Part of a small language model's weights.
Architecture: LayerNorm before each block, rotary positions, biases, untied embeddings, attention and MLP in parallel.
Training: a variant of SOAP for these matrices, 96M tokens, 5868 steps.
Each number is 500 + 25 x the weight over its row's rms, rounded and kept within 0 to 999. Layers, rows and columns count from 0. Numbers have three digits each. The size before them is the row's rms in percent of the matrix's.

# layer 15 MLP down (transposed), 512x128, rms 0.369, rows 478-511, columns 0-127
101:510516501493517471500514494490467524523535463493502490525485542483539468537518523507519498516448527508506506522517529494491503526524501517517517477509501489559503589544494480480512495511518478509527566487522474478483493510507526483509528524544469490469498484505491482524482516466523480528467479549500560528512511500508545532523485505463486476520502521497492538502530478485505466557493
102:490484489495488522498536521478524497487484495462533463493501481475485532505521527478523504516509454501546448496492460509468468520506534472507496520504537542514498527437515485518523472492496507489519515445495478508530455534519483484501503471467514508475538494547529493537496495540518481466542479509473518507528446490473520469534500504522514471493486514494449495481465513481498551497539
101:497473511490431457529523490540493492480506508502515515514476485469533529499502504519491532488503491534512503504490423474543475502482491522461487500509463481463480533488485541460465459483521522511441519499493488556513503529482502506490490471513510503470527542518497475544544490490500521511509524475534474508479497505531517485496487495467533516505515546467459459503494521491467522472526
103:504530461494512533448488537496512485527487508520499507502500505482492504510484480483484515500481481507485494473494465547474476520473506508502473474497509476549530444523522484497474525503466490503480444521496527521503524550520519475489488481466502496450536492552473443495467493499507546505516486512546538475505478472545473518527454494484463471482506536506545509502518462525528498465513
109:453429489502482489524510519537520485494510499484494506515498496547539485510469514444480481507529496476508480490512512485485507521517507455483498555455533495523471513499495490555498502458448483537526480467484500540508440525542486469492485482513494521491477518489473506494483497557516519483523523490503505548475513549505486514493513479513509522562521477494527519489482462509496508496466
104:506509502518526492521505498502491540515500508458530549520534516475487526473520480496537490517513522482455448547505472471504492529537593497489478512525491543490503507507512529509511497520501458529484453474495488512498505510500488523452463505539502509538512496461508465462481510468534499528495498517489506496488491505474503492492476477515486475471485503503489460504545503451558444497497
108:496528541512531520531495480470501503505516542534447438524531508481491491482501495498473492511498524495521481500526494511479459492487498510557527487534511488547462457498522518538495509456496497468484526483467489539509500477482537510505491515511473502488497486483505483571497466538549445519476497471472524518512550504497526488489517488501522462552515540522504474506495476531510485505527
115:469524519512511549479473466497501489497474548475506475514462507522514504497525474492498494473527496452507535541483541512488563535461506472527480484521528512492511502503515452475491477514488512518530530527491456510516479464519514480497513462520512448456493454483491508462479502492508476512487517504502452510521501499510528493538501493472480506488539519514545510493501510503426483507436
099:492485517526500435493470529522496504514492478529483511469448520478452493531491498535481500548463461503512513499493483482533527461508535505491461499512478507490483459511505521508501516462534517547486478479498494503481470465476520496543468497517516517508504544497505523480547529515467522482510527464525497450530520481502510491508505462500505490445503508455487522526474489509436535458514
092:508484491494520535515491484541479520489485552517454502472498511487512526554461521502489466492500505485496508486528480490505473493446508501495488506492534524527454502473525530533514469495447426479468509518538517496503502523498497505475487562498465509524513500536473555515546495490511455492497487447510512466536474510504515482513490464472511535465502482468500501504498489502491545512543
101:520454439480470489484526522516523493514500489529479561500481513487480489496478456458484475506498457490546436482496480503479522526461542488483468480556513504516496490529486501465485546489486538501517509452555532500480493476462501512489502502502508539490482482501486514525494455504524482491497519489462549485522494482499502519542495466494497515503499498474452472491496470537526471498483
100:497529468513491480502502534507450463505487525531484488539506474521527490529522484463492511485483512501539519534519506544499449493531542492480525491506482508493509510480518484509502489476522510502452512487510550526501484483510475495559462487462531536495469503516522485491508513440518523442504519493513471465486528492518508506540528531525476510476446536532526496486516561484514518505459
096:476496466490526541504530543515485470505486509575482515550525538469466523515516497497530477478506457489522522482555509460494493505524460518472513519479447499478484509501503511506494515488527511484512510480516478504507504481502537457467514509474462530480521547551508520521460432489470513460453481506511484456509530503485468514504518480507489500489517504469510509499480541492505493518482
100:504521506516482530502563479488487487495522576514497511505481460507501560457525540482516466501467541533455509474526544510501496471507488502521493526512445499539529461518531503487456489534492457499516478487469478470517508528541508497481510494534452544527480481506504516510509488470465492494518451516462488487499458515488504504473516525510493479529486493514522477481496511513527494519494
092:535485519521456495505491438484481527484505479466530524517452509514487484540494488479503499498515533468504522512455506496535488511439490517497469521470499419486480480514484498510495495497518489515471484490482474545480447466491525464480528514470448510516488491499494522493492517519482556510492519503535440493498499493474491497489493503503502549455525484536486496470524489470541471526504
100:475527507482498503496553500513529486475529488472545536491507521499486522501535513484509479454481503500512497517480455506492531469527511487477556505435529465527515504496496539520492491525516473496526466492566471517536491503506476509533535492508521482471510512548523518504541469522529535498504521472462493489502505481497567491510492528500501491438526548496491486514487510510456524475486
093:496541542501493549515490449527512474477511506473457492525455506527479506523540526490525504537548474463496491499494576457517521526477514511462479507494473482482540478516472492520518500532500500496509481520541478520517493517480560554485511471467559507473526485520492478471471512468483500459469529494532506488489491486510517464519474512511510525493479496500498531521494504521472487483496
110:496526495511471495465506493510500459495479491501503506498501539511505483519504480511521512492590462496455488535534471497494514553498475484559505491512560497538488505483544519507502487484483525502503496493487494543484460458493455516548520458524498496488535444507524486496515482504534471446488477495549501489529474531473490507491508466557520522515493536492489487488507522501488476510491
094:511504531546525497514469483496502459494510452503531467480472505490566512501510474481519496538537503487536490536434486490549450506473507516493518509544511459482529521508496492519501471514475452492503517454481486501509490479562517494500494525494519523473473531547548475501514482537479501503508508514522479481467494509504507506492550488535481461514498504528510504533522467508521540521482
097:492528526485571507462490555511461518475539483501520494515508472485469502547490489522489489494458486499496492503455490491537480502554531482534527482512503502519470511528521499547530473504468481492539495515461477463504532500501500527478499530544489491504499518543466522517534512526488480500544435478497519514514534484485532507475496520526533512527484537518491478520507491466496466516465
098:471483494515496487494483532531505495475468536505502512534481480498545456476500485512462520502533501503514513524506508481491509550470501505502492527503494481469442543496490478512469514443501527503458489519541501528514525517501492521521559498532463485567536496461527527535493521476537485482510526468484493493506462540473514463464485496492468486472499441515525487501508494477492512527456
101:470468467508482545471462535504514483518476539463494508521505510500503483538526508468508519549489478488443452519504498514503579481496501529472500474525517476508521474522485496475508488457464497471526484492503515471492476542491520486503509544454524500508521532499481469477488531529483482476479487522539456532519462493512496513521526517478505499475460507474486482476517524469458464520485
094:468480499453488472530529533527507452503469462556571471539526469493511508476519511477502467528475541507510489488538487428488494489497496550518492471520524507556472491515503447488559529496493500502478479508476504510479493492463498527486529487514481507482499530479495481541500530511488493482504514498475499481493470485508546488495462481526500536522495525498478494523489500495471464484512
094:514467478465529461513500501531518507502485514474468500496490471529512522507494451521467507550531513486480539512475507524525457520491540535540521456496507510533531508504509417564481472530496502481509480483501527480465501483512471500495506487525528498465484515502461487522518536512494508493460518484524468523528499482487514494445485540503489541518488463477517471512476455478496525500515
112:486476462504480518490495506533489549505483497454471533505505532498546494511463496476501520528491452535512519474495491482512490519506476439488482510489506548530530487518499565546528508480520430525528481511467487514483503538502461495529509493488512514508507536497481471501517451519517511521478443507505460532501474503482469491491487524511535474490517488514513506463519544499545520488530
100:525523492506489511512511450468501497495479551491471515516467509469528548497559497477453455526513524508515520530530486513534493474494525423511458493470496515476492554501490512533470506529505500530511503502466489506504489497509500511473520513516532504488562520509514507511484504498545461503520527492510561472487510467533539483494532508487480533489469526534502498488503543501472535493484
099:499513487522466469506452496466536484550524568529498469491448475504506502534498494510535503500532508502523502530502497540523489556523508528516521464508527519539498524489483484495495487515488527441517439531464482502507547510509497457500483498496481476490530544493473560494489488508492481501516496498487514485507481493491472453465523456496498485462455503490466477471492512515531501517503
094:481485504535504507532517488509501499509489529508484471514526458507540515510518520542486499479482501538503494521491581522481527503466506490461492511498505544468480540496524486494540498506490495470522527498467490500502512487476505496524410495499488507486485489492471479429414522530460463482493494473470497481511473492523504514552495500511475493507553519513511507503491477504476494507462
095:517507500521519466478498521526520494527496527475510455520489577504521509518500481491526522510549497553500471505515499498518476504480565509425472507499521531528480521483498514522493489480514525456499460493500484514464495487446537498469472474509484532491533525535486517554501498473497509510489505484491536511516497533512509515520522484487500517442528503494499489521536508499474544456540
099:531459525494504520538534523523514507511500535499506498493480524505478506505428533483503517491517470516497476560487487548471533522515464436534483491542531492484465549487490511474476514514508506522513498540522494533519505474451467494505495497510480500481527504564507505476500501533506454507489500469492505503502447458481498505555484508486498499445514525470482495482520503458502508518505
094:540516542511484514489511480491528533508485488479481500484448506474495458538497483466501501502481522499489491475509534500482502521561497479496511508475517539506486485504498471511515505486502480482523532506508455481457524481518471490478485496445509531509482505467568494542459487512489500530519506503509504495470503496476460477499491510471570504535563522527513502465513480522455528429513
097:508535523486536481499523489485523508512484519484501533530529517498467501465462498491553511529443510481476491514469494505488513493538507490513480499487452478468500486489467480503528480508514498467475455533465476489511447498510523506511496463526508568471519557510498496520508510609534509493486490495535488502517502481473510493484491485484489505501469510520455505531477469521503494536482
099:531530494480516498478472500511509463495451494511514507526527485497495509465487469514528494482505496489489464528437528505495445501531478467474541511514471509488528529474487515506506482519472518496442517475478501551494493497491518473413538487514496483533519531502510507549509473489502492505503486522479512500509528473521471520518462546513443491488518508476485431512513515535524501487523
107:496497477448467514516534492499490497494512524474482496500511467468444524471488492496493476453496479496478498497489467490498505491453482470474537505479498446507538515506458492476529580488509478502503530473487493499526483542478529489493506475494491456476488494479510491552506479511515467463494503532556433500502530501493469445497497515505487535530512486507500526502513507517487485436478
# layer 15 MLP up, 512x128, rms 0.371, rows 479-511, columns 0-127
105:538509506484470489489546576491488499465511542474502525448517487494484433516535522520520509492526496493495519514549529464514516456499532535487494533525515494521459514489514500458473470508530474522473496477463525486478523486463532488521494514544512475510485516499544553479534496528502483478517522468517488486483489509510515451491511480469481525496472510510475500488462500496480487495459
095:525464503497481503505507492495537503489471512475511550531515478539531479558484529506471509549488453493472520459527501478511493495516452505492437517525486518500484503508535508514477524491466483545494474488492497461488494491516516547539521502500501479520505484506476516520521483478509493561473459472497505503543484487545518549486517479481500513518454460441530470498460508513497496496517
098:512507475472551512530499542487555498476476499530531458469458480513518472530490482466511499505497479496502535514498507484514538530466513490480446490513517463550472489523564479506504525502513501483505426471495492511440539521539501555492500473513486517487459472503513538509513510548498473491498520497504515477474465477503491505525511508496481490534516507480518501535497486499490487474461
117:512494496527502458492482507525497565575523489504483518497488496496510512503473546499477493463469504502498528485478512514532521448521484465489471520506543499484503492487488437487482547514450504463520455437530535491514477533507524486515503530494497469480519452544530512496501483511498458488492543457490492516492524535507491507491491505506482558526507506496462475522506491508486527482501
103:574489511517506503484517509482490473520529515500518474505516508509518543495497464496503439459496459496471506509519497525525503526498486498544455478481485524543517482523492510462508450511515521493569448504526486496479517465532484470457503472509536485476530503471524483494467479520519557500511488518498484485514515533480505506502480483530548521476475504484461502469516518494457526533483
099:510478545470462514522531528506476521460483491519498503520490514512513501498485485473511456500517469511461517558500518451486507511519497513514522501470505469490478488500534468506515496513502527469487493480499481516508501526491497478488541514525494492487519533423433492455501495494467548539495526462515521561475504513475515545470501508499475506539558499461504504522493465500494518528461
115:511506540503519462514502498494520534472476449498516498491516528509477477477531526491499508496467519481535521466486518506493506497505507452476502486487489504504478487493500490549544501462496467501530535466504472502496538508514492474555476491507506481524489553429491458517475568507467503487541560506491512506495507499566506494509498517502528503476525449506442484532501489521512508524514
100:518491515515460545495490491499471469507526495523445483496501464486527485505508496513523456536476525530546501515492497522506493493487448510505534530502501488515512476506485470574495497513515484426517513477476476446471462557521460501513498489503501475519484460479496497498533508492523504549488516531418495511484505491507485485505490492492527481512509478535475506506519481523541513527471
091:524499482503498474487506510458500457498451484513529537526486517509494498476502513516494500476503515519456531552508505470470503449495485553535538519459517565534506494515511500474473547466529487476520446481495505492452516514488528458503539501472489548490527502477536522491518505485502471522543524446509501522513503483491523465542529548469508516499503534488500501516508509486489515503489
094:492471461539485501486483446516509502540468521539478501506514492451478482504468472509484535474477515533518504528506505484504530493489489531492498505515480533488509503446505483503469520488536491549532538480525497487479495476476519509531449494523545466507508512493521528543480468493549535540504504491471515454539515474466523498526444539485527489493546503508453484472502503512480491501486
094:513495496503501472468478459529502550543467499507486477476526480475517477472528505512447484503504463532501514496503467512507529498535494559500472494478479515464508512496495504514512493469468515513459467502563487522472520457483484521471540501492507451541518523492471523454486498521478510475501524476458513502527475526509556479501514481533453514466461505490492533505509482530534476474509
097:462508528521497479543521492488490533468497451554565494507488487520529495449483491519494510488518485485510499494453533504478519513545468507489509498483538523510496500483486460476521452455513477452513455508540474519489484498499516514546539501478467458529473503486522499520558550515493483495533520485493473519479530482508509504494460477497506479517522468529511530502473482491524503505460
106:465491502512535471482530537544488523514513473489514526455505483497459477477505506461477472476472495533488528463474465493497514486496473527516519501457526494509489491481521522513510491480546495466523530556471512504534460532520517586476490492538523511498519457466493478503535493504512493504493493497460505463523483512504483495491419508520466496533482500500518495514493528495534492532524
095:489511485541512426449512524445493496490483520504517530499546509508500514533490509486511520477501486476477517489555483510555492496486502504550503505491498525455501502506500478535505499498511524506478454539477458560473523532503493496467490484482486496489506518513547508502473563480475473491462514524482520488510468459491488483468490530519506484551475484508503522469513492530441500485491
100:458500474498500507501505459530556493495519529495515511500512509478485499542480519462487508543517440514467508497512494506538433509512499505467475531515489567496533511490520473529514498506468499481508485504491499506519497464465512511475517480463517484495521491515481471464496521476503463481508475449507484506520482465491458586472505525574511495548504477511515510500508483515506486494486
104:468482451497506486533471486523510459508489478501500506486518520496498508487496484523515515469485534494502547527531481534512468492526441490456495540510538520526515513505502524505492486449513516493477541486475494461465517519483475468517548528533496496514492479521515524480478486472515500530521491531501480539532539496504455527475531483515540494525511506473530445458531530466556523486509
112:505469570501507499479484492505487495484464501554508487494463512509493490501454513489464496490476501464506492461530500538475522536519521504534477495524527489524485522452550489539501479528493502482544497490528513486518467489490476494470476457492445485495516515457507474515507480512551497476528488541507493473527536527490522526453533480514502516479520479471532493452491466527480464529481
097:484512444507541507519512525507526495499487485504509483488505507507525503485482502512495474482522512539508482462529485483512467448510490478537521454492529551516489476477477506486493526501458504471480470523510495495474501495493458507475503492493520490553494463494460459516512461479493559552473510559461524494519497549452516453507499512511520509534455494499512525523491541508445521501505
089:510464494536532534500533522506486481478503511515526493522511496494465446509502510528502490488472501516484516533439530502523537458495456548487496474487470499488473498541525516510483515460505508487477464490458499439494536528495557503483505494497508480508483502494533518475512488520517501505542538459500564455505513518502463508534469508511527485506541487504513455520531502471501550512488
103:536504513469493528480523489503532516511544453526520470488494496511509543463532498508522511542495493503468489532478484478528487477501520491518496485515478496550548497454525510535498531512543510443532509477500481441476473501491515474525481472464491529503468457478514501497476492573481556481508489506514508521490506453514482506497457475508550514463523515466490498499492488504470490495516
100:511487488481548516519437501528487498495484490511517505485538487520498479481514511445537533475532490510532497456509498456482525497527515541479517497498523460543515457485516534499502492497461547495543525546504574469519491477484512500524509532488513442503513492481469474505534455514494524509480494507499463499485489517498534488492517494517449501502495530517512477511531510500434502485495
105:497452488484502523516523527519569524457521511536480468486515507465538503495527502489460482467501493481528556463481502560507500515518485444505484547456507491492479483471504514464486524524466505508498503503453476519489490472518468470558514516505495517508482481505497474498472483444505506521523480498500484522521501509532500501481487450495537519532513508560513501528521489517513529524482
097:505503476522499496505520482528493502512521474516574471495546518469473509504510542510522497477484474504538494495484486481440509461509499485461518517540480489512468510508498521459480523479471468522514500509476484467485469509505507487495481525454524515541519486482527486488508473447463512546539492517513533461499478484507517530499526481481559481454521546541538509455510512507528512517487
118:491463502523488505490498523459447493505464469502510516538465506493460470536508470485493490516500462504452503474513479503495500529486474523511517504505503522488469518498445507539471567444475492496509518556453472496514502512480493484512502534462507508515529502491488530505514493513537524513503482498531479497502529473494462517506493513483577496449527465531522484471509540484519514458528
094:518466515491463507500511510541519506481531489472510515522498486472495514485506500515521497515453514507476509499485523498521540467495471519440524506496485488539469524538513490466491492494503501488536520545465486495462483483480462484497529478500486480515579501448506529448534462512432474549476471512501485515530506481482495487521517523499552497483497534489505474501521496519539482451482
107:503500492497489513515508500525502512507487498481558503513508494534501510425487499517453479496518488498481492466528540544503498503515486494530487495519480528505488462472522486526568504507549491513539484483449522456447534470494497477512537485513483467517514516465570465549482513492486496467522503481495501482502476541507465473527465504514535459482472490497494470514515472529509492480502
088:537495476493484452496517491485473495518497516496495454456488532513491507538436549528496501500476500478526506447502498533478495452504489512445534506503528550500498478513507498498518554507497481489466552534503469509484477525491484510497503513538475539504489477487498495505495541483525517520491512500475519485472515471535542472483557509489532486552515489518487554515515521508465535483478
089:542518492489499483473526567506519511474533522492482504497483484470533525505542502493525509522477494511445531485523549498468499525517514495509421515423493478498509522491489509488506506493480482498497459499471493472507488488554500514512506487543526510463540574508513517513502490485476508499455514492476482529508475481518516529527492497458492488516504478472520510526482511456478495477545
103:513493533500477494488494504490482527469486504490530502507513512512490482472532534513461492483483508492529505436504485476519490479502510485515492515474507504532538510521505531520536511525452479517502502440552526529457504536536471492514518530513513491484494516521512540536519479505500530557503469508494495579485489550506511521495487478501460479502466517526518417478516496507467462497483
097:500485504521451488483501526503489462505488501495500451475507526524490509495534469510464505514553485492509495472518500464506504478507497542494446489480521476558522479502480547482500514501461551553475472504466545503505522486494498521506545541474501543507511534540493510526508461524480538447463530499519507534507535496466476503475534488539515504502514461534457509500503496471502493495495
093:503467482506505505483507489482554512447534513485515518478551506516520542541517491465479486511493484520513448467551473492489524501498500537478527498496507475522524477514486468543499487512510504561474522512458489500506542509499463492513501464494464469475515482516510511481536466492447537494480468505492544519482542495499525511489541515516505482512526482499530500507502542480510455446465
104:526485481482497476487468525509511537513548507512517524464506530518538453545505530505481464558490491484484489460530460508457491491527540494508463527459507494513410521483512508490520476510516523523514485513497530486527488508515466486465469523505502489521511470502489465473493479453464483560500532507491522507523500500462496474500490512511548496507498518493529499509476517454477506483471
104:532509522506505497520494488518467514478514546487502445508545458482481497516501473526483512474517494505454471472508533503515512508515475533475476480509477494511452491523459511495486521466502553522521521496495497469485498541497485487499478535494485460502511473545506503530450492463508501488469534515495434491541490522517502492537466549522425488527515474497510486505528536502492530481537